config.yaml
n_layer: 9
d_model: 320
n_head: 5
n_kv_head: 5
head_dim: 64
d_mlp: 1280
vocab_size: 8192
activation: "gelu"
norm: "layernorm"
norm_place: "pre"
norm_eps: 1e-05
positions: "learned"
qk_norm: false
attn_scale: 0.125
bias: "none"
tie_embeddings: true
parallel_block: true
init: "normal"
init_std_qkv: 0.0177
init_std_o: 0.00417
init_std_up: 0.0177
init_std_down: 0.00417
optimizer: "muon_variant"
lr: 0.0137
weight_decay: 0.018
lr_head: 0.0106
warmup_steps: 200
schedule: "wsd"
decay_fraction: 0.725
decay_shape: "linear"
final_lr_fraction: 0.1
batch_tokens: 131072
seq_len: 256
doc_mask: true
train_tokens: 664200000
steps: 5068
dataset: "wikipedia_en"
Each number is 50 + 15 x the weight over its row's rms, rounded and kept within 0 to 99. Layers, rows and columns count from 0. The size before them is the row's rms in percent of the matrix's.

# up: layer 5 MLP up, 1280x320, rms 0.121, rows 52-104, columns 192-255
# down: layer 5 MLP down (transposed), 1280x320, rms 0.0629, rows 52-103, columns 192-255
up52 100:48 37 28 56 56 46 16 38 26 63 74 80 37 46 56 67 22 63 68 57 50 73 18 42 26 53 37 52 64 47 57 58 39 48 44 59 36 62 52 45 27 43 37 28 49 32 60 46 26 35 54 61 63 54 52 62 56 56 40 38 40 72 51 52
down52 103:56 56 55 39 36 45 40 36 56 50 52 54 37 58 38 47 55 91 74 41 28 56 48 40 39 35 68 32 56 23 69 44 39 58 28 54 50 36 49 28 38 52 39 57 09 55 56 47 34 42 58 66 41 43 59 54 66 65 60 39 53 46 19 57
up53 098:49 50 77 42 47 38 69 37 45 33 72 59 59 41 77 44 31 39 50 45 68 42 14 72 63 59 49 33 56 63 42 50 53 46 44 63 38 39 37 37 56 31 41 54 43 43 94 53 31 62 54 94 69 69 66 39 54 40 53 56 28 50 60 45
down53 099:47 22 53 48 61 72 67 34 24 36 41 26 69 51 49 35 43 43 38 67 49 45 56 67 48 61 28 61 49 41 49 60 61 46 54 31 78 36 26 62 70 60 51 62 05 55 55 80 30 22 43 43 41 67 64 69 37 38 39 49 29 22 44 69
up54 087:59 46 52 78 39 55 59 51 69 42 37 18 46 36 59 62 31 43 42 55 29 51 02 59 39 70 56 54 35 52 30 33 48 44 35 45 48 25 71 82 61 55 58 44 52 47 48 56 65 42 17 49 51 69 50 57 35 25 56 43 39 60 22 42
down54 080:47 72 66 57 31 36 50 63 27 40 48 57 19 53 39 61 60 57 58 68 56 93 43 61 46 38 53 06 64 45 55 63 59 33 31 49 47 65 37 87 42 28 77 38 17 42 19 38 34 61 54 28 52 46 24 39 36 50 56 77 69 51 34 57
up55 104:53 52 49 38 49 70 32 53 50 50 78 49 76 71 51 44 49 77 40 74 59 44 57 46 45 32 38 38 74 46 42 53 58 20 60 43 45 53 41 30 53 63 41 68 44 61 43 64 32 80 71 49 61 64 86 81 48 63 54 46 64 66 56 40
down55 101:42 59 47 44 45 30 49 54 33 62 36 34 53 55 49 34 48 39 26 47 71 53 30 69 30 48 38 48 62 59 82 53 65 30 68 63 31 37 34 31 33 16 67 67 63 69 58 20 62 31 67 56 43 53 47 59 45 51 58 65 34 46 87 37
up56 107:69 82 53 13 81 60 43 38 59 62 54 54 50 37 49 83 49 46 34 43 59 44 25 32 11 72 53 47 49 49 46 51 39 46 52 65 74 84 61 51 45 61 33 41 36 42 27 50 50 24 63 57 72 36 58 38 43 32 53 51 44 50 80 62
down56 104:57 19 57 20 38 25 48 71 70 62 35 38 68 51 52 50 80 34 43 59 39 60 31 52 41 60 28 46 52 32 48 61 49 53 55 15 26 58 35 20 41 49 57 59 42 51 39 59 78 63 75 51 48 55 52 55 73 50 68 34 38 44 68 33
up57 102:56 56 48 38 40 39 58 58 58 49 44 61 19 41 64 62 62 29 44 45 29 65 48 29 44 44 47 76 56 76 65 65 32 41 67 42 54 47 46 46 29 50 70 54 50 49 38 48 76 12 57 51 62 66 36 46 69 51 39 34 51 55 51 22
down57 104:48 36 51 48 56 42 25 40 55 76 25 67 54 38 46 39 63 31 51 34 32 60 42 57 20 42 65 58 55 53 63 68 53 72 47 70 24 66 56 47 42 67 68 63 66 48 56 70 49 24 56 43 39 34 49 50 26 74 55 47 54 59 85 30
up58 094:28 50 28 64 41 59 37 59 57 75 46 34 43 46 71 15 39 32 38 72 69 42 69 57 37 51 45 69 45 48 37 17 54 22 66 41 49 52 59 44 51 49 40 28 76 42 40 52 45 61 61 10 61 28 59 72 29 35 47 61 71 35 74 35
down58 100:41 54 44 59 56 09 37 45 37 47 55 54 47 43 35 71 47 66 41 20 42 61 37 43 64 44 46 59 51 53 61 57 27 59 21 84 48 32 41 49 42 48 54 70 38 47 43 53 53 39 56 56 51 59 50 40 62 52 37 23 45 46 31 54
up59 104:49 49 52 43 50 44 61 34 46 55 34 55 29 30 76 51 59 50 34 84 42 52 26 75 38 39 45 14 79 43 62 50 59 53 80 40 82 47 29 38 33 27 59 39 53 34 56 18 29 46 67 57 50 54 54 53 45 49 75 42 55 53 36 81
down59 103:46 59 44 56 48 50 35 36 29 72 49 43 35 64 17 20 45 46 48 56 66 66 65 48 57 49 56 41 38 42 85 54 33 79 40 74 57 54 39 46 72 51 56 57 68 51 61 44 34 43 59 63 57 49 55 58 29 33 60 32 43 81 44 50
up60 100:17 75 35 61 49 48 59 48 54 35 40 62 33 43 53 33 68 65 35 30 78 36 90 66 35 42 62 72 71 54 68 48 69 47 29 24 49 46 43 37 60 56 57 31 58 70 36 72 60 63 64 43 42 49 48 48 52 44 54 45 54 60 78 51
down60 101:63 35 48 39 69 39 64 45 26 35 45 61 21 24 65 72 44 28 36 56 52 45 66 27 52 51 73 20 46 71 53 73 50 66 35 47 52 31 56 88 37 56 45 49 57 38 54 60 44 41 68 68 56 58 76 29 42 52 21 66 44 57 41 45
up61 100:55 44 35 39 32 52 38 58 59 26 58 53 79 47 43 31 57 47 35 23 48 55 51 44 91 57 28 64 42 22 54 35 40 39 45 58 58 39 26 45 62 63 65 49 47 16 69 38 48 31 35 54 54 32 60 71 48 43 67 53 51 34 69 46
down61 093:31 37 43 64 53 63 61 36 58 69 28 59 25 55 44 13 49 50 72 51 57 64 13 55 58 56 71 39 75 46 40 49 55 47 64 47 71 44 47 45 35 46 55 64 49 37 70 99 60 53 40 49 55 46 28 42 41 57 29 54 53 57 50 49
up62 089:46 40 58 70 57 54 68 78 74 28 62 44 59 20 43 37 88 44 38 61 33 36 55 51 66 28 61 72 44 41 53 44 55 62 32 25 39 30 11 44 31 65 67 35 76 40 30 48 37 67 34 50 48 53 41 80 39 76 60 70 51 38 39 27
down62 082:41 38 55 27 39 43 46 35 81 51 39 37 54 50 53 36 43 58 74 33 43 74 28 60 72 15 66 37 75 34 51 74 50 43 29 58 09 60 75 40 46 47 52 66 53 43 54 48 55 56 63 18 38 33 32 35 67 52 50 60 44 63 46 50
up63 090:33 38 66 49 47 73 33 39 18 61 57 36 62 55 40 24 46 34 40 46 57 41 38 38 49 45 63 67 62 69 37 36 59 53 46 55 31 75 48 57 53 64 55 40 58 53 50 43 65 42 65 57 29 53 34 69 78 54 44 18 66 58 59 28
down63 079:72 62 47 50 60 39 49 71 35 29 32 30 70 65 42 56 74 68 33 78 43 21 58 71 65 45 24 31 47 52 47 47 50 16 41 66 27 68 46 64 63 23 51 61 13 25 62 65 22 22 31 34 44 57 62 62 62 45 50 44 64 59 22 61
up64 109:34 43 40 05 86 54 76 57 31 36 82 44 65 69 20 59 56 54 62 67 46 48 40 14 52 55 49 42 50 72 34 52 64 62 51 56 28 35 65 35 56 83 25 43 52 35 35 60 62 18 53 61 50 49 31 06 61 43 63 39 40 38 47 61
down64 108:59 40 70 55 63 39 41 67 46 34 55 74 41 22 65 54 43 45 70 48 38 52 50 45 17 59 61 38 63 64 58 46 27 36 73 55 56 48 42 80 37 65 57 61 40 71 46 52 53 60 49 67 53 59 71 30 50 60 37 61 63 40 41 24
up65 103:33 58 83 58 38 65 69 66 53 27 57 55 08 57 59 50 80 31 56 66 66 54 67 51 68 26 42 33 76 70 29 61 69 59 12 77 62 45 66 27 22 63 26 43 42 54 39 59 53 18 32 32 46 34 56 60 45 39 39 55 49 39 67 54
down65 102:28 42 42 78 75 23 58 63 34 60 51 60 17 42 49 81 24 41 38 42 55 54 84 82 58 42 37 43 49 63 32 33 64 50 67 30 52 66 41 70 70 33 68 37 70 37 61 71 50 40 65 41 69 46 91 40 40 53 48 31 32 52 45 51
up66 104:50 54 58 44 45 78 30 80 61 40 78 15 53 40 54 78 34 64 50 28 57 63 66 38 64 60 44 46 55 50 93 63 61 64 62 39 42 61 67 51 39 45 43 37 55 40 44 42 49 45 58 90 60 57 63 75 48 64 45 37 49 58 63 51
down66 105:38 59 50 46 64 56 30 40 59 38 43 55 37 26 57 42 54 52 47 27 26 43 55 23 64 67 43 57 50 63 49 29 46 48 25 65 70 35 47 50 62 49 47 60 44 65 76 52 46 42 38 61 55 69 32 32 61 85 43 55 50 54 35 60
up67 102:32 65 47 70 47 61 31 61 67 39 50 50 62 62 64 66 51 48 24 76 58 62 12 49 55 65 58 68 42 42 30 28 46 76 41 47 67 56 37 46 55 70 49 55 56 57 52 29 72 55 30 64 40 60 41 53 39 21 51 78 35 75 63 33
down67 102:82 47 38 40 74 32 43 38 54 41 48 55 51 46 40 23 69 24 52 37 47 69 52 50 57 38 70 63 52 56 46 66 26 51 60 36 59 48 58 68 29 50 53 49 64 39 53 62 79 51 74 50 66 45 58 35 69 69 51 56 62 64 48 54
up68 106:60 40 36 57 33 56 73 40 52 29 52 53 30 39 38 75 51 61 56 40 54 49 53 51 31 38 62 44 64 38 49 65 45 50 53 53 67 51 48 66 39 50 27 57 71 39 44 45 44 47 50 69 64 40 49 66 21 47 37 53 23 52 57 28
down68 104:41 55 68 51 85 36 50 64 53 63 44 41 35 42 39 29 37 53 55 52 36 74 57 64 31 57 29 56 56 64 51 61 36 68 38 33 36 85 28 64 48 31 43 52 66 24 50 54 60 43 25 52 18 47 45 55 70 59 58 31 67 54 48 74
up69 122:57 63 36 51 47 66 56 47 67 54 09 84 55 35 60 42 63 50 51 59 56 13 57 32 44 64 48 78 44 58 47 51 35 61 61 34 76 54 54 55 56 73 53 01 41 63 29 46 29 31 54 45 77 69 51 70 60 36 61 62 59 36 65 49
down69 119:48 43 49 48 44 67 22 37 52 39 38 27 39 53 24 35 44 98 75 54 58 52 74 48 29 64 65 62 64 66 37 33 48 75 62 27 57 58 66 53 37 49 35 10 43 52 28 38 34 71 46 54 70 63 54 60 61 34 41 53 87 48 58 55
up70 105:62 43 41 74 46 49 76 57 54 69 46 43 63 34 48 40 60 62 62 27 47 41 28 63 48 54 45 50 41 57 38 45 53 52 34 13 30 62 65 43 36 65 39 54 43 67 41 71 53 76 49 46 56 57 58 57 42 34 45 54 43 31 40 42
down70 101:49 61 58 43 92 57 49 70 54 72 63 53 78 72 49 41 55 39 47 51 50 46 52 37 82 51 34 45 30 48 39 46 72 52 38 71 35 24 36 68 80 54 17 47 48 63 53 62 62 41 71 42 52 49 45 45 57 53 44 68 40 42 51 53
up71 100:40 38 31 65 61 43 63 41 57 36 49 62 50 44 43 58 16 66 48 44 68 51 27 31 43 26 38 46 21 72 84 52 45 37 57 36 23 61 47 71 69 47 51 64 32 60 39 72 30 59 24 51 30 40 38 65 57 41 53 64 62 48 52 59
down71 095:38 59 56 41 35 69 49 41 46 55 64 44 56 37 43 54 69 56 61 52 34 56 80 72 30 50 47 53 30 44 30 82 50 71 42 54 68 23 68 49 74 43 55 29 38 82 56 61 65 19 59 46 78 34 67 48 64 57 78 40 54 38 61 54
up72 098:55 47 51 48 67 50 48 45 61 61 47 36 28 30 68 37 30 31 57 24 41 39 30 72 45 39 70 67 27 29 49 57 27 33 47 42 62 37 33 29 50 36 56 60 72 66 68 44 71 54 66 53 71 41 41 42 48 50 50 45 26 40 32 68
down72 096:62 37 30 42 47 61 47 55 74 59 66 31 48 65 49 61 53 64 48 11 63 67 61 38 41 55 44 56 61 92 49 51 63 07 56 42 57 53 36 64 51 41 62 62 60 62 52 32 66 26 66 53 24 57 40 31 83 87 46 55 39 59 40 48
up73 104:78 55 55 55 45 41 55 34 36 77 48 44 59 78 47 71 40 48 57 41 37 30 27 38 64 35 35 21 55 67 44 34 59 40 41 73 36 52 51 59 52 51 48 36 80 63 25 53 15 26 40 52 55 55 52 53 48 52 62 35 34 75 32 74
down73 101:67 66 52 37 28 48 28 64 56 56 62 44 43 62 44 52 59 36 61 39 82 52 80 15 48 42 62 45 38 69 35 38 36 37 63 49 49 59 36 44 53 57 64 51 41 24 53 66 47 50 67 99 50 43 32 63 48 46 63 41 56 57 26 41
up74 099:46 63 47 39 47 47 45 51 43 49 50 28 62 43 43 60 73 72 41 36 83 57 56 40 69 52 78 51 42 59 56 65 29 31 46 42 58 39 50 02 51 81 33 46 64 32 44 36 29 63 35 38 44 60 53 40 72 45 70 73 52 60 68 32
down74 099:45 36 31 53 57 43 53 72 47 61 33 79 21 74 52 29 21 60 29 65 25 86 62 51 63 53 38 30 72 52 43 24 51 92 66 63 36 32 55 64 53 34 31 51 54 61 33 50 62 38 66 61 22 64 35 40 49 69 60 23 30 38 36 42
up75 107:36 45 40 30 63 33 48 66 62 44 58 52 43 52 82 42 77 65 52 46 84 55 69 66 82 40 51 59 78 71 42 26 63 31 28 69 30 29 86 19 54 69 42 50 59 52 42 64 42 46 42 39 42 44 42 29 45 40 58 44 70 40 69 29
down75 103:60 49 50 60 32 09 52 61 64 51 34 31 36 36 51 40 61 57 37 45 57 71 81 61 43 10 62 82 70 77 53 40 46 80 24 69 59 30 74 58 43 51 74 32 34 46 80 22 45 63 31 41 34 32 37 66 46 50 37 34 57 30 28 44
up76 102:54 51 46 57 48 94 33 38 61 62 65 37 45 41 41 39 46 42 67 61 55 57 55 22 56 27 45 82 99 48 38 47 50 46 34 65 22 50 57 34 41 58 70 33 30 25 51 36 45 30 29 62 48 37 48 49 43 43 40 41 54 60 56 43
down76 098:58 36 50 61 46 22 66 33 65 63 46 50 71 35 38 45 44 50 34 73 51 70 50 46 41 47 60 43 57 63 54 70 53 62 47 66 64 39 37 69 51 48 51 40 49 52 58 79 33 58 49 46 42 54 46 38 51 72 67 33 35 64 10 59
up77 098:47 15 61 54 68 52 47 45 51 55 49 63 42 53 73 46 62 45 55 74 48 27 68 52 29 83 54 60 44 19 64 27 64 41 61 39 63 45 19 48 50 44 60 49 55 56 44 48 76 64 61 28 67 45 64 49 36 61 47 47 32 58 35 58
down77 093:32 87 34 27 54 22 25 48 59 72 44 66 59 50 01 53 15 70 50 75 61 36 45 44 39 55 26 28 56 59 47 42 20 78 35 56 44 30 55 47 57 58 58 60 42 44 83 56 47 38 63 43 52 44 25 23 54 52 38 54 84 29 46 86
up78 106:46 60 28 66 52 65 83 37 61 42 65 36 82 50 21 39 68 48 67 51 47 37 49 61 32 79 24 57 61 50 53 31 44 41 60 35 45 39 58 49 38 43 55 50 16 43 68 46 31 32 74 46 53 55 55 45 70 33 50 62 62 28 48 55
down78 104:49 42 35 70 54 45 38 45 48 52 35 36 62 47 41 60 85 34 60 43 38 43 45 17 64 30 66 30 37 60 72 58 58 51 46 74 72 47 27 51 22 61 37 36 63 75 54 59 60 57 44 40 32 67 38 32 36 78 29 32 86 53 55 29
up79 105:23 55 79 41 58 41 53 67 62 34 42 49 32 72 63 68 43 78 50 32 77 66 41 86 60 33 64 35 55 58 56 62 74 51 48 66 51 55 52 54 34 46 58 34 66 86 47 63 50 64 58 67 57 13 36 47 32 56 61 28 55 53 38 70
down79 104:66 70 76 74 56 56 62 55 62 68 57 27 57 38 69 48 55 35 53 88 31 55 58 52 65 33 46 58 48 31 67 60 25 35 50 73 66 48 52 48 41 27 51 81 61 38 39 55 71 49 45 37 62 66 39 33 61 64 18 34 48 36 47 27
up80 091:57 41 54 43 29 74 42 42 09 32 57 54 79 61 80 57 45 86 30 63 49 51 57 55 45 67 60 42 72 48 75 46 55 66 56 30 33 52 34 49 65 40 62 39 49 62 37 47 21 70 51 45 53 52 52 52 46 40 64 60 46 48 68 48
down80 082:55 56 97 49 78 31 64 37 49 56 52 47 28 29 67 74 33 60 25 79 44 39 72 96 39 64 54 25 50 60 45 43 41 30 39 53 35 45 57 63 40 49 33 40 22 46 63 43 70 54 49 45 34 64 22 56 64 58 67 56 34 50 69 47
up81 101:37 58 24 48 27 56 51 35 32 34 73 68 53 74 72 44 66 14 32 61 30 45 38 43 29 47 47 58 50 55 64 49 23 23 72 66 48 30 57 51 49 66 53 49 52 39 77 56 47 29 56 43 42 58 53 61 35 30 49 26 44 54 57 56
down81 103:56 23 65 50 59 63 63 43 38 31 56 34 54 45 50 51 68 40 58 42 45 58 58 41 66 57 54 72 44 47 61 57 49 55 74 23 46 43 49 64 26 45 39 43 52 57 84 51 57 50 44 60 49 38 48 29 71 52 51 56 62 48 47 40
up82 105:56 55 69 54 58 66 52 42 56 44 28 67 37 81 50 57 46 84 59 52 54 21 31 50 46 53 62 70 49 58 53 27 22 67 32 53 56 73 81 51 76 50 47 46 61 56 42 59 49 43 41 50 46 47 39 27 73 32 67 39 56 57 44 48
down82 101:34 66 54 37 55 71 76 45 32 37 52 50 40 52 39 25 72 54 65 38 57 43 74 34 34 47 39 38 41 67 38 44 54 47 51 51 58 35 41 52 59 57 40 67 64 29 13 41 52 47 62 27 32 41 57 36 48 62 39 50 65 73 63 37
up83 099:57 77 57 50 31 55 36 29 36 75 64 59 61 35 60 32 50 49 60 51 48 70 14 65 63 57 09 34 52 41 47 45 49 37 55 40 54 69 63 64 42 51 37 46 44 40 42 55 85 62 71 39 67 29 28 33 27 66 61 37 47 43 63 58
down83 096:48 48 47 46 38 57 65 42 74 64 66 31 64 29 53 81 37 47 37 67 60 59 39 51 46 15 48 49 40 54 57 56 24 60 40 35 37 23 54 38 52 60 26 91 53 50 42 63 52 44 62 28 38 49 67 34 47 50 56 51 67 51 71 40
up84 111:34 69 48 69 43 46 54 43 44 45 66 51 55 68 44 64 57 23 35 52 60 44 34 47 56 44 74 44 32 32 45 35 51 38 79 54 32 24 58 33 56 76 48 69 59 28 48 63 42 54 52 41 53 47 26 39 46 36 57 42 38 36 64 37
down84 119:50 43 60 40 59 47 73 45 64 17 43 50 42 33 48 68 62 61 42 72 26 56 50 16 35 59 44 63 39 22 41 33 33 23 38 31 37 56 59 63 61 55 39 59 59 61 34 65 42 23 53 63 56 54 27 39 41 39 52 29 45 93 37 59
up85 121:60 74 47 20 20 25 38 74 79 57 42 48 58 69 66 72 42 55 31 29 63 44 39 43 52 48 70 51 37 63 32 42 82 66 31 59 48 33 47 39 77 47 40 53 47 38 31 54 27 35 32 62 53 33 54 51 58 60 49 41 31 33 50 47
down85 124:49 46 54 64 29 50 44 47 63 34 42 35 39 74 46 56 36 38 33 28 77 85 45 57 62 56 54 37 40 79 63 71 49 32 28 33 43 38 62 44 60 33 41 60 44 57 57 27 23 38 53 39 30 35 35 50 35 51 33 33 28 54 41 36
up86 098:65 43 35 42 37 59 73 46 70 30 80 85 59 51 53 34 39 49 31 60 25 52 57 51 52 57 43 46 31 49 49 46 36 81 64 88 48 85 54 46 68 55 41 46 56 31 42 43 55 39 74 64 43 26 46 56 48 80 62 39 43 31 50 28
down86 095:40 24 34 56 72 51 42 54 71 76 37 42 63 69 34 42 62 63 56 32 59 50 66 68 58 58 18 61 73 45 63 46 72 57 69 57 59 51 57 62 26 56 65 47 48 55 71 65 46 71 42 30 62 48 31 55 66 60 53 44 63 65 67 48
up87 097:50 54 29 47 58 53 35 16 66 68 57 37 42 41 50 50 57 47 71 48 76 57 44 49 69 53 62 58 78 64 39 45 59 46 53 62 47 58 78 47 64 36 61 45 53 44 43 22 72 44 31 62 43 20 75 43 58 46 47 16 62 13 52 39
down87 096:62 31 39 53 20 56 57 35 64 58 36 71 59 35 39 43 47 34 39 86 30 26 59 39 34 55 64 38 39 65 45 30 51 36 79 57 54 44 57 51 54 38 25 65 56 47 51 46 40 53 65 57 47 53 63 71 59 76 34 26 68 79 43 37
up88 096:71 62 60 35 30 55 62 38 63 44 64 60 42 77 43 45 61 54 48 66 55 50 48 36 23 52 52 47 33 48 17 35 21 50 58 48 40 54 74 40 18 71 49 64 62 53 31 45 41 42 40 61 58 86 47 65 53 51 46 12 26 44 36 28
down88 100:25 15 44 80 50 57 59 80 36 74 48 50 63 44 54 46 30 37 75 30 77 60 40 46 40 46 37 56 54 48 63 55 58 53 22 53 76 29 56 20 46 52 40 46 63 45 65 43 32 56 59 56 72 50 42 66 30 29 58 56 27 53 55 43
up89 103:68 56 46 46 52 62 11 38 63 52 43 53 29 58 32 51 65 40 54 54 61 57 55 36 33 41 51 51 26 59 47 48 35 45 31 52 68 52 45 40 69 65 47 54 35 60 47 44 60 67 40 48 46 58 64 40 70 55 64 34 40 42 46 68
down89 098:52 54 50 51 51 49 41 66 27 54 60 57 60 55 36 45 68 65 54 41 40 29 42 67 52 58 74 48 77 34 55 30 51 52 72 51 41 49 61 67 48 51 54 63 59 57 47 85 40 39 46 51 46 35 17 64 49 74 57 30 45 66 56 46
up90 095:47 39 72 62 58 58 20 41 67 62 45 31 36 37 42 38 55 51 68 34 60 26 59 55 05 63 53 33 42 53 85 46 62 55 46 40 23 57 69 22 62 59 37 48 50 46 42 18 70 34 77 59 30 72 42 31 32 56 61 53 50 56 49 53
down90 098:46 46 31 34 31 47 47 65 28 61 30 55 67 32 45 63 42 53 33 51 44 76 23 41 61 46 70 31 40 38 43 90 63 53 75 33 69 81 57 57 06 59 29 74 54 73 40 62 34 74 41 41 40 61 55 75 64 40 24 33 69 48 22 61
up91 097:56 47 30 55 24 41 54 58 69 34 24 59 74 57 47 53 57 67 52 41 75 65 22 92 66 54 28 56 58 30 38 58 42 29 47 48 41 34 68 55 54 56 50 65 35 43 39 44 57 43 50 36 67 25 27 50 79 72 55 36 52 56 59 57
down91 099:47 25 37 41 44 49 47 56 41 71 37 25 43 47 62 77 27 34 48 53 45 57 51 45 42 43 50 65 24 73 77 66 57 52 41 46 46 50 57 44 58 42 35 84 31 45 63 30 99 44 51 83 36 65 49 51 30 57 55 48 49 54 63 27
up92 104:65 64 51 37 26 55 33 66 31 30 63 51 37 33 66 76 49 50 47 37 68 52 30 31 28 50 63 33 50 52 54 48 56 41 50 71 42 40 55 46 66 46 41 39 39 48 38 27 58 47 32 68 62 55 54 56 62 99 44 50 64 55 61 66
down92 099:59 14 80 53 65 57 51 58 78 47 59 16 55 50 52 50 65 48 73 41 61 62 38 42 54 33 63 26 70 41 55 45 79 13 73 18 48 36 61 53 54 58 48 45 62 58 42 81 56 81 91 44 41 68 33 53 52 48 09 24 45 47 48 35
up93 098:53 67 43 51 37 92 64 44 54 44 35 62 29 64 51 51 44 75 48 43 52 48 78 30 52 41 43 65 23 63 44 53 34 33 47 32 56 49 43 43 78 56 56 55 64 34 21 42 74 36 44 16 42 62 52 37 35 50 63 31 51 57 49 22
down93 094:61 67 47 39 58 43 73 59 45 43 39 42 57 32 71 52 51 19 54 46 26 70 36 40 46 45 66 58 63 44 90 61 48 59 58 65 27 45 40 42 65 43 19 38 48 33 62 52 51 37 59 55 58 49 68 36 40 42 36 59 47 62 61 38
up94 095:36 66 46 62 12 56 50 27 63 60 76 59 66 51 40 53 64 29 59 27 51 56 51 25 14 29 54 58 29 44 33 43 60 51 37 38 64 35 52 55 35 44 71 43 49 40 63 72 56 34 42 50 55 49 63 74 49 27 58 34 45 40 52 37
down94 093:51 39 56 48 48 39 58 58 77 44 43 23 51 48 73 40 38 86 58 58 69 59 54 62 35 51 36 29 58 37 53 48 43 34 54 48 55 62 41 61 43 42 35 52 59 41 65 42 70 30 67 65 57 44 57 47 53 70 59 32 60 70 53 60
up95 094:71 52 43 27 34 62 24 45 67 51 50 55 44 42 37 54 51 67 62 46 59 24 42 30 64 47 58 53 46 53 53 45 61 79 25 37 43 54 38 47 42 37 37 45 59 60 73 28 77 44 43 52 45 55 54 50 37 35 47 48 56 28 44 52
down95 091:38 49 48 49 72 46 63 80 59 38 52 56 70 60 50 41 09 25 37 57 21 56 76 69 45 31 75 51 65 43 41 78 45 31 62 56 29 51 48 44 31 72 53 51 16 29 60 40 48 70 62 47 46 43 79 52 58 65 29 58 43 83 30 55
up96 095:67 66 72 75 34 48 39 59 50 49 48 47 38 53 42 63 26 49 53 46 66 52 42 52 44 34 54 38 63 42 73 47 66 27 49 30 57 58 65 49 35 61 64 48 66 41 40 49 36 88 45 47 74 47 36 36 23 41 49 64 74 19 86 50
down96 093:33 65 48 67 65 49 57 42 42 66 58 57 61 42 57 55 60 42 17 39 37 74 28 44 34 59 23 41 20 44 43 47 54 48 43 50 45 54 58 43 68 61 11 32 61 41 99 32 55 35 56 50 42 27 64 65 75 39 43 66 27 64 45 37
up97 097:43 45 36 51 61 56 49 03 46 52 34 30 51 75 45 50 63 59 56 53 28 64 38 34 67 14 50 58 61 31 32 52 48 48 53 84 58 47 65 59 23 46 52 45 24 91 42 63 69 70 42 62 58 42 41 69 61 30 61 59 26 24 64 49
down97 102:48 58 19 51 50 46 27 34 55 41 42 60 68 55 47 48 54 50 43 46 69 48 50 83 28 42 24 35 32 74 34 58 53 63 62 42 33 72 84 42 61 50 56 45 46 50 32 35 76 27 57 46 66 38 35 53 58 68 66 46 48 36 69 34
up98 100:62 72 32 80 38 93 37 48 64 41 82 27 28 46 72 37 60 28 54 49 24 75 56 55 56 24 28 63 44 38 28 52 39 60 51 39 42 35 33 64 58 35 48 60 39 55 39 47 87 49 38 64 67 47 61 27 48 30 42 75 66 46 82 57
down98 102:58 53 64 63 46 22 56 76 42 46 77 54 36 44 39 62 43 68 63 60 51 40 55 68 67 61 66 34 54 51 66 58 49 30 42 23 39 53 33 42 34 69 47 42 58 46 58 52 55 63 40 38 37 01 52 56 32 39 51 50 45 47 39 64
up99 094:39 59 53 37 21 53 53 28 51 28 63 39 68 74 72 43 49 97 19 48 16 70 48 66 45 72 46 59 26 54 60 80 54 51 26 45 71 44 28 55 69 62 66 49 52 50 36 26 78 48 52 26 58 44 38 68 54 58 36 45 69 41 40 39
down99 097:41 53 33 33 45 32 30 56 72 29 51 25 07 26 14 66 30 35 44 48 41 53 45 46 52 46 64 25 48 32 47 44 31 52 61 49 41 50 55 69 34 22 76 71 40 81 62 29 66 65 52 60 36 57 44 54 47 80 33 25 71 24 37 59
up100 092:60 42 51 45 61 39 30 46 48 39 45 61 33 45 74 54 46 59 76 65 48 36 56 53 27 37 63 59 45 61 73 61 21 59 68 66 70 33 42 41 51 61 25 76 73 44 39 61 45 49 35 53 57 75 55 49 62 44 36 51 58 81 57 83
down100 100:40 72 29 55 58 69 78 52 42 53 30 57 62 56 40 68 90 48 38 38 54 35 38 76 53 32 50 45 41 50 72 44 57 45 34 37 46 81 41 50 64 36 58 52 37 65 59 66 47 27 62 37 29 36 40 24 40 20 61 25 69 27 55 44
up101 098:59 52 44 61 47 62 64 51 28 41 32 24 61 80 31 29 40 69 30 23 51 62 41 75 57 44 39 50 52 42 19 36 20 63 38 42 56 59 40 31 35 51 71 44 23 35 31 75 46 75 35 37 45 30 63 49 69 61 79 47 36 63 55 55
down101 103:40 65 67 67 47 34 35 62 48 79 44 60 31 44 34 25 46 60 29 46 47 64 56 38 53 46 69 64 46 52 76 49 67 38 44 30 43 82 39 44 39 58 47 51 59 28 46 53 39 52 45 59 33 46 64 39 44 47 46 16 34 64 69 50
up102 100:65 44 64 51 47 63 69 36 67 59 51 36 37 62 59 41 55 28 84 44 68 45 53 65 30 51 86 46 37 63 64 34 54 69 65 58 47 37 72 49 43 54 41 40 56 70 31 49 54 61 39 42 41 74 69 60 16 59 52 67 65 72 67 70
down102 099:38 58 59 39 60 55 76 62 21 65 44 61 55 55 66 67 47 57 28 50 25 46 52 46 55 46 45 62 28 34 66 58 44 70 33 36 39 69 21 44 53 37 37 48 69 39 56 68 53 56 57 35 52 35 37 40 38 45 65 38 26 45 31 64
up103 110:52 49 36 81 49 27 58 55 57 61 40 65 41 54 46 38 64 35 38 71 65 60 40 62 48 52 24 51 45 52 50 18 62 52 29 77 34 38 37 25 42 47 43 71 66 49 58 37 54 44 63 72 88 54 73 18 51 40 54 57 40 53 71 29
down103 120:47 68 38 61 56 63 38 19 31 56 52 15 27 59 49 47 32 56 37 93 41 35 47 68 39 47 52 46 66 35 38 38 54 43 68 28 51 54 32 45 82 37 61 33 62 46 49 51 78 64 68 33 65 44 58 54 41 44 54 42 56 35 57 60
up104 091:60 67 36 52 55 46 52 51 62 47 55 41 46 37 52 68 57 75 54 37 70 43 38 62 20 78 35 59 30 48 59 19 44 37 47 43 56 39 37 45 70 52 44 36 29 58 54 56 48 61 45 65 59 23 38 66 56 41 47 44 47 52 47 41